config = dict(
    n_layer=9,
    d_model=224,
    norm_eps=1e-05,
    rope_base=1400.0,
    tie_embeddings=True,
    init_std_up=0.0451,
    lr=0.00738,
    beta1=0.9,
    lr_head=0.00813,
    schedule='wsd',
    final_lr_fraction=0.0,
    seq_len=512,
    z_loss=0.0001,
)
Each number is 128 + 24 x the weight over its row's rms, rounded and kept within 0 to 255. Layers, rows and columns count from 0. Numbers have three digits each. The size before them is the row's rms in percent of the matrix's.

# layer 5 attention value, 256x224, rms 0.0607, rows 170-184, columns 0-223
110:163108152141165173108123093148118128140122117130127119120101133098190128161103077134135156092127120105138121102120111096167129107097096149168167106141068096091119112090088168097122167080112058083125182133097125121114096143143167133117128142109098125155133142148125119131116134090125134130153150143179147112107130148144126141128128153134136156157182112135130142119100108125120159152089122128146155121163129123140145106112135106176134173135154138148129118103160139112112116130122096155139145132127130159090164152129150135154128142140124101136150120130115112126118132117092133110143108130139186133158168136092110160100122141151109158123139164089127096147174156108120107079112
102:126141122115129078113117139115128146155125120126114074138118157050159127126099149131134090121128137134145133122103146135100116082118163158113128111096098095121082139131119141135099073091127161140150102124119121102149127124172120153196064126121146104101150127163142097154134091114088100138132119129077159135091135127163147157121129151125152123138131136144192172151127141121132132114161081116158121123143134128147104142134164119124117126126120144161105106143097129160122149144130140114156114114085120204153101087078148141122120116103114155096156150118108096146113140125125138118147140127143136188127105130157143150173127113116150184137151139133137132124090167142143106128124
105:124117129105152114163136127131110156132109107089163154116134148139152089133139155140114125156113102116147135128146157099108114123131090121123120155161126140117166138156119109130153100105111111090124088136137125110138076117129098123129118122145157136128138147107158154148108076136171068126165121101147161165134118169107120130162121168105136125139078116104148122126132141141187150115090143113140152079142160126197137113138097149107132076134107141098100164154097123120114160113155144127130136127115121141174109126129135126130103154121130100160108090106067122093153128159124158126156132136143166076132121106160090124163116126111143098120194117143151148131102125053149141117110
098:125152117135170151156111143115100145125109165160111148141145119124134108178083096161126177132139127163145113143127132133127088151152088143150124107133129095095129099165124125129130112145136169112104127137107125113149103142093092127153085125130117101134082097172099127124173130126100142129143096087117127115134115079116118170102139165093129125101120130113103068215123149168126140117117156145121139112133119143121124115082150140119078121170088135148142154116074105122153136112135135143122111159152116122181134121091134107148092148154099059092153111122138157147121092134133134137094107098151157140133125131092096103116122136118116159150137168103123153144134143145155099128132
106:123148152174128125130133121082110151146160144111097123122162116136151080159147135134095112121116105122142073131115126150092151124138115153097133059116121146154150163117109153102097117124140173093126116128125102138150080150157089133128152126135142104069137119169095112157127089147108094132107131119140160087110109176126172145110112129155136100142065135112172170142144107185136117162145142104107064160086152135098159107118133094138128144124102136152168108147133130095141135125129156117120129152175154085131112134126158145111156099126118101141108130149121143124157125164130123119127166126118147114108160132146132131150146090189158152125168136114134122152118132111101118135130
104:066116157172140171178120158087114142102165146127158140153134132112189129140112187148161079160152098109123105156154155134092138130145135113134110125110158139144142134146161167099117088139133113149075150112128116108109107092146103156167094150172118105149116098127118104151113161135127098128156151121117117128142121087133102106106146135111125114107145154131123129130137157105103117140109115130142090150111181115099117141123098147132115131149106129180119145144125088130162130136109133148109185144110121096103114137100059122142158160114165122137127125111103133084122175086119122099092127109142142115155119140097139093177139137121126130155127107136156102108104154146133133127093
102:148129132152097126150132150117152130104110124161098132120105126163124128125162110085113156124051100142147122126192157101126134124170110103125150105124133126134140084162138119158126135143071092141130111133085132119104126103140132137127119116099111134128134159114127113125141127115148137145149091107161115135106085123078139140106144152119123170136115147117175123179123104140111145107125159146105119112081182130128117095134111100086116177064109086145136143135136134118154111078140148148104158167123133148110171142149111135100187146102126131153134128118139146187116096120133130116149146126169083144118127105069149109142121121094116114145165101152173146136157117163116146102118
103:128089158177155142111110100100104118125112141154108144116136119127149129115089145104135177097173121124151120153154128149142122114122116126118147173129109147148133120132139138102111131113119172112126116103126129104142137145136140116183081131105165169091126115164163167097130175091146112102117159121113122126121126148147139117117099132116162065150093121064099148116109120132155126116130128125156090131112130081164126159097138142116118129157155130122121128159138154117087127132128124191128136104116130136134106123151179095101124122148095157088083112141111118171142140135102122166100067134156180121094126121114106095096121172120158139180139096145115143142152178133151125158143
106:122126147121104089134155098151138076149133077119133118124155106158135119124128156081158101108119141170168107117170158110134118146153158121109139128141142110150137144104085177120112118136118107108083109114110116175159185072160127145110147084123152099137147076126112087113132150140144180148110141141119123120154108161086150136109150165102149083125113143124113141108158102139095119112113174108152157147126137135097157135103101170111144108138111143137141132088115082112113145140130136122139139124113113107124134114102107120172145144129160065169139121142156104166151139170121085153147114144081131107148108116144135138131155157123136112126132129144097119085082092164136145132141
103:066149119142133156143087151159129127108102122141082129141101144073103126125156120150167119112105127130140108116102070134152124114128145086098126104126105143094123095124140160114124085117196120109091120107145122115147112148089195128166137121111072184117150137145139153110155139106103115131140134111098169119149154117151134136112131139128191122130146103111133150127128120074166104139114101123180134128129152114140143096166159099111098114179137152152101110123143116150120123134114148128138136115142153128115125126151136154084139110167078158135107136126107145120160107199150114095112125128115114082174166122132104144109108110152127125115119101114161155148124143130107121134126
097:113125160104135130130070115095155112119136117104119142095120106153128113171189143080135124123135163115135194072119125131133135129146115146107093137141095112115124179103151154132141129139168135090135149117137142162120138129137135145131142101138127122137133207109102100110143142097097124093087142133111089122160115154088116110142131085141113147157147106135108160091141164104149138113106165137095133112114086130098103106133136142155120135122100135170130151123080147132173142144169133152111141155109108105116135186117099140143146127143170147109087129133111133142135129123125147168130084126132096099138099133124171108174133161113101132126104145115119097089110130157179152131085
110:110104157121114123101193129107133131149145135130158115128148103097167137127119115119144131120094141114148167112109116117139176119108156111090153137140133139141156148152142119127145131155121121087129138118111121153150153124135109161133155164128140087153118172080088145145125101133099118101131139130119137129149089094109136176089119180120159131073109193136126142115106156145104139131156147147120122149081137140129128073093070172101115126134117163092141117142088091116101114096124120163162140143096096107102149156121085117097126140113127115137141145109192129116151120135118120128110136143105142105130115100211182168123159106123159137099113137139132118130117157125164115122147
107:112141124120174101139095116144111117085145158139126084085147098122134130148123163108142168099140144121115092132088142114111148140115158144087128109188106122129142144131159121146126113104106126110138059166130104118153122110166133147103135124096091128163116121106078107102084115136085149128153135143152126129094178129116144108136113112140159144135121128132116150152161092141131095139170105137115108143122094168153124122083147141160159131115121153109149153173118098124148121106107112146129138120082059127159155167154100151149135097123161110136162141141080125088166130150113139158096113124122127126144131140112168143129141122139119150114140108116149153160116160161101155093192
100:090108111146112119130106077097123161143119102136128117101177098132109154157135155142154060131116123120100133174131117146121118077179149136151112117110123138175109133187083131164105143163158136135131118160117102114095093111121143131157157137144076137154082115137124130130100106143193145127094123095133154140142157136115104144132089081126115143125120133145090104114124142106111057101156110124136112125110141155160158118127131098138166148104156116157151104136109155120133172118118151136184105108150153133147108095144105146122143066124104144151092131114114140143136151174118113110130137141122145130126121118135128158161149128094134164136160150158126078138120118122170136126133
103:100142175125141090097181106126084103086124146112127107141111140124164117127145067139168104135124122090118131116115123151150136144156079098126138117092162116105123112119137152130103136111125133140112142102149121137127144121126173148119117115123115095129171104128118133171153116129116140136123132123168126181172158116145143149125096146153118155120128125159131142128142109173160104140121142129109113101113071128111119148088110129127145094198170102146117171110134131163163156097148157159102159095090120187088099131105108138100077105136144115130148092154116171089130113162159147112140145099149125135119133134116139141144133127064117143173147140151145097103088107143136124117138
# layer 5 attention output (transposed), 256x224, rms 0.524, rows 170-183, columns 0-223
103:124187125140115129119097120138136130131142136131130105132143127124144113086161135129123138123142133109157144122152099104103115138130136151127104131102147121102143088173141117135130134127133123103132125189133118110099146117094107126155138125143135138091189142142115105127142120121136086075133118066142138136099115127115155170128154105130165087153099137133156140144101092156110091141151145104146125169097125128139111145113204136112132111112151113137145126155130105137154138153169159115145096149079138140119113141111124117098135087083164092111124161112134127150090113136113152106128090121126134090120122133143144175184114123096173125156167200103150161059132087141111148085111
092:126165125140125154120170152157143151113090150139144124107157125165115118129116130154161104130100115132125119120120150138124149124086084117084138140103098121105163124095178149123113177172139111094123122156099116124099079126107152114102126118142130088149135170089118156104122140150141154106143123114153130112156178103137147113140197120111108110156160122082127134135156179166087122132090146130072100081158112160166109152087120110118125163158159118158166092119133117123142116126143104100115114150154082091123110137134143136118138168186126129132131132109149163123101123105134148115089095107115143140157099115121137161112110128122139149108115122116114104096163089122124177123138
096:149148129114155145099151130135124123119091140160138118162117110093134140092168161147165123137122139146116090147147117124121140123147101098128111127101168160163154106084146124105126104140152171172148147111079122152122109113114110110092156123133112136184126122138112187099160141116122185126128130151200102084099128123100129091117155117137121134123136083113100154119126127130109140126147130142151133161118109121111112073154160107127095096110120138142150113117113122099164109140083120110108145082093126157117127125122119116095096166129093118107109143114122101114100162115133074132141108158140122134176166170084139142144130143130143148136140144116092117198122150187138125099145
090:157125165141107111106176152138140094095097124120160138146110138132152159123166106139157107126153138102110146136098129121159154147130151135107152117140130129113162116079137128118123109132179105139123139149114132135111114127132138086151134133146129141094140134129151118143115149127125156157112121110133137142090158147192140138103090120105127107133129120123167122108087124101098154122068106072117089178182122127115085168125099150115150138133164106071111116136136132131122126144084131119142141144110116143088100184138079142175130116110149112151112159137076131082115154149091129139148124169139118136096141160136152147115177145109159132103098092139081106100096141174124106091131
098:143126122107144186137117103124148139139072165121178166133148121149110165158134093112128136153110116115092149140090118128145087130123101137125103150127142148098102103168131125110130091120172125151159119099139123147119143149120128122165131121054080103161070105137097144126162113118109154113116136179133183154124127121138079116163112110152094165157131099125084140112119151108138177133144134183147146117144106176135121138134078134120124100156145131107084142091118123131151140124106107124104109168105144127140171142138111134141118089149142130121120177115129119119106111068156130130113122157137121118126151156133141138106118105125099168127115117190096151125133129109124112090111
093:191123116114130118095129097122109105131119097114093138145109152133113088080145117166121152116148094150089152128117138156113122158143090142152151096098136127132122097115099132155106135111130111123114178129111146115155133156128137106123123105130105127100116131135101146095111105126153157141130109138162107184063139153128115123123129101116123145165127111145107139168129148074151139167171149128128119139142166123114101111100083166100141171139141118095148086110065101135151144166101165145164059081150113144110136138129146144131130157156118106123140118157144135118137095112136148157161151144113161123128163122128135166137107118110111181109141086116142056149127146131133148156132
099:087177135125161136122147143160160115149136104140127160118111105084123134153136123150124095100142111120110150118109103154119114142137164145134123163077127147158152146189048132104123147150194106127157134135137165121157105145154127123083075106125143132153130120154083031153129145111128119136134101093126127122154131137140122139140166135140138112152149139140096118087104104116143159113132141110144139155179103091109104141102157118120127129118114126150121121148139076085142151173112115132150133097116138137149163148140116094142141139116132105138112137135069131114142141118129130122120130136087080155122136142121119150133142108103121127146158102095117142179108094156117076101133
097:106196158101105149162138165107153133130091151102126117133167120144111105109170121104124116157174099201163119123128131135134099142109141119149104149119127111107157108048135085149169119094099135089118145149125125108093102133087122109127122158148098067120111109104133099163133135127149160143122118131113144129098127142128131170118157105140114142158149111154164151132172129094136161142117110113103136119137105120127106131154115137142109110113127129071140156112105141147134135101112159112109138140141093151127102150113116172134119125129124108156150138075126141086128141152136128103115155110100146119136159069138163138161110082114119099121165176157112136142139083152107135148161
095:120095116126149136133118113107127137131160149148126110120138145143086098099162119114129154060122126124118119129084109132126153086088111129101136098123116111127095124131159119124126127137128092164132129123137128127154174148164168122138103142137122123131136118109147138111103146079113123152132125097182126127133183151125120109147111161184158121126159127175091074115111118119136154090188124128099116159112149112170098112079123087169158115141152138078093122151160145095161135134157097093120139102137138122067134126119070110127143136132110166154129113126146104116112089149115133140113110189163107190127148110128148122116131125129122129120139156122168128165125162144094119169138
098:189168077114118121116126154107120131101126127118153120089123124172123156136132134144157122126153161106150143121138123154125118112126120140122131144110132118104154119142116111101131125122107140099069105143122085139149114107099116138116127150115125084113083097173174154148106127141125121150112142099138090181064096104088150116194153121133117084113119154118153127136115149129130148114118117147053122138145114163111124133140118166152129148137152116150163115145127141120188157129144135140108152156111128103127098151119185121138151123159140126133131159128135100133105169113125180144107131124115121103110112122122114112178103068150114135147125125164082081185108087130158126124096
084:137119142155112110114194109134119165099152158102133144103134144133124154138126145120134085123134113099123136141130185124122141114112154100128174106148127119141067137140132089143091112154109124127136115153111114109115161127126159133102170122153125140099117105109166130101129141137129110125162110130150118192150077128151094135109158120106141106088142151152136156108098158089137130153170107108146129124104132082145141097111115080125175139129121150136103143123110187137154147167085152101117101110183087105105165130103119100113105159119108140087148101167150129136136120121143122099169126116148151165096134136131089136117138090161187107130181112099131115140107121103138096108132
098:125109145102133113182141089133132156106131169126101140161126145117088119125108138128129086128141133075115124128156122103098149130058125116155119098162135129094133120170121145103138108159147093118122133171131130164145119100172156118119137096124127120114143132152082133126115076108177155118121125132099117075105121119109121125152141148150088129123124098153116137134142131103160134095123122121103088080133157152131101157095178109129124110137111097131126135110118110137122135125159135142078122155207124136117134128109102084109132133100136122149108132128131124132125112101125151130166122174200125149116162194148137174128149117138137145150156109117156127122126136166080128192113
099:134134114114158179092129103093100137136150168139134118153151108154125136117155132117165125129104170128166095105066112145128141137152117130123123159131173144105124112134102170129090178158124084106143103133128115122117116151127169102187154133111131157127130101110126147125137118086145115117118143147140127141152155117120116150126129141124125122067120118146159116115130127151133140197110083127105124104107147125127107141072168144107137148112148122137084117138160112115145109118116154125153124168180147086107150126139103068080143163137109105116112117144145116153148104128126125146112140104143163203086126113146136141141121108079143104125160146130106132093104074079145105138112
093:101130109126133142082160145170104118126130108097159171154106112144155164109136100119147135111145117146113120123126120154165133116130052096104131106154121142119174149132205120124118149155126183118086128092161162105130142121147102151141117136056142110150105105115123122108108148123122124162140115147156090121147107126133153060127132158130134116117136146115122114145136127112114135146139114139119137123119080155092125109122106124131152121130129093104115115100157119108100142119150116119121159169165156160111160111098115167118128176125154146110155115161081117147149128107156153166155146137168161097125095065129148131144092130090135106129146129127109165117102119133056132128120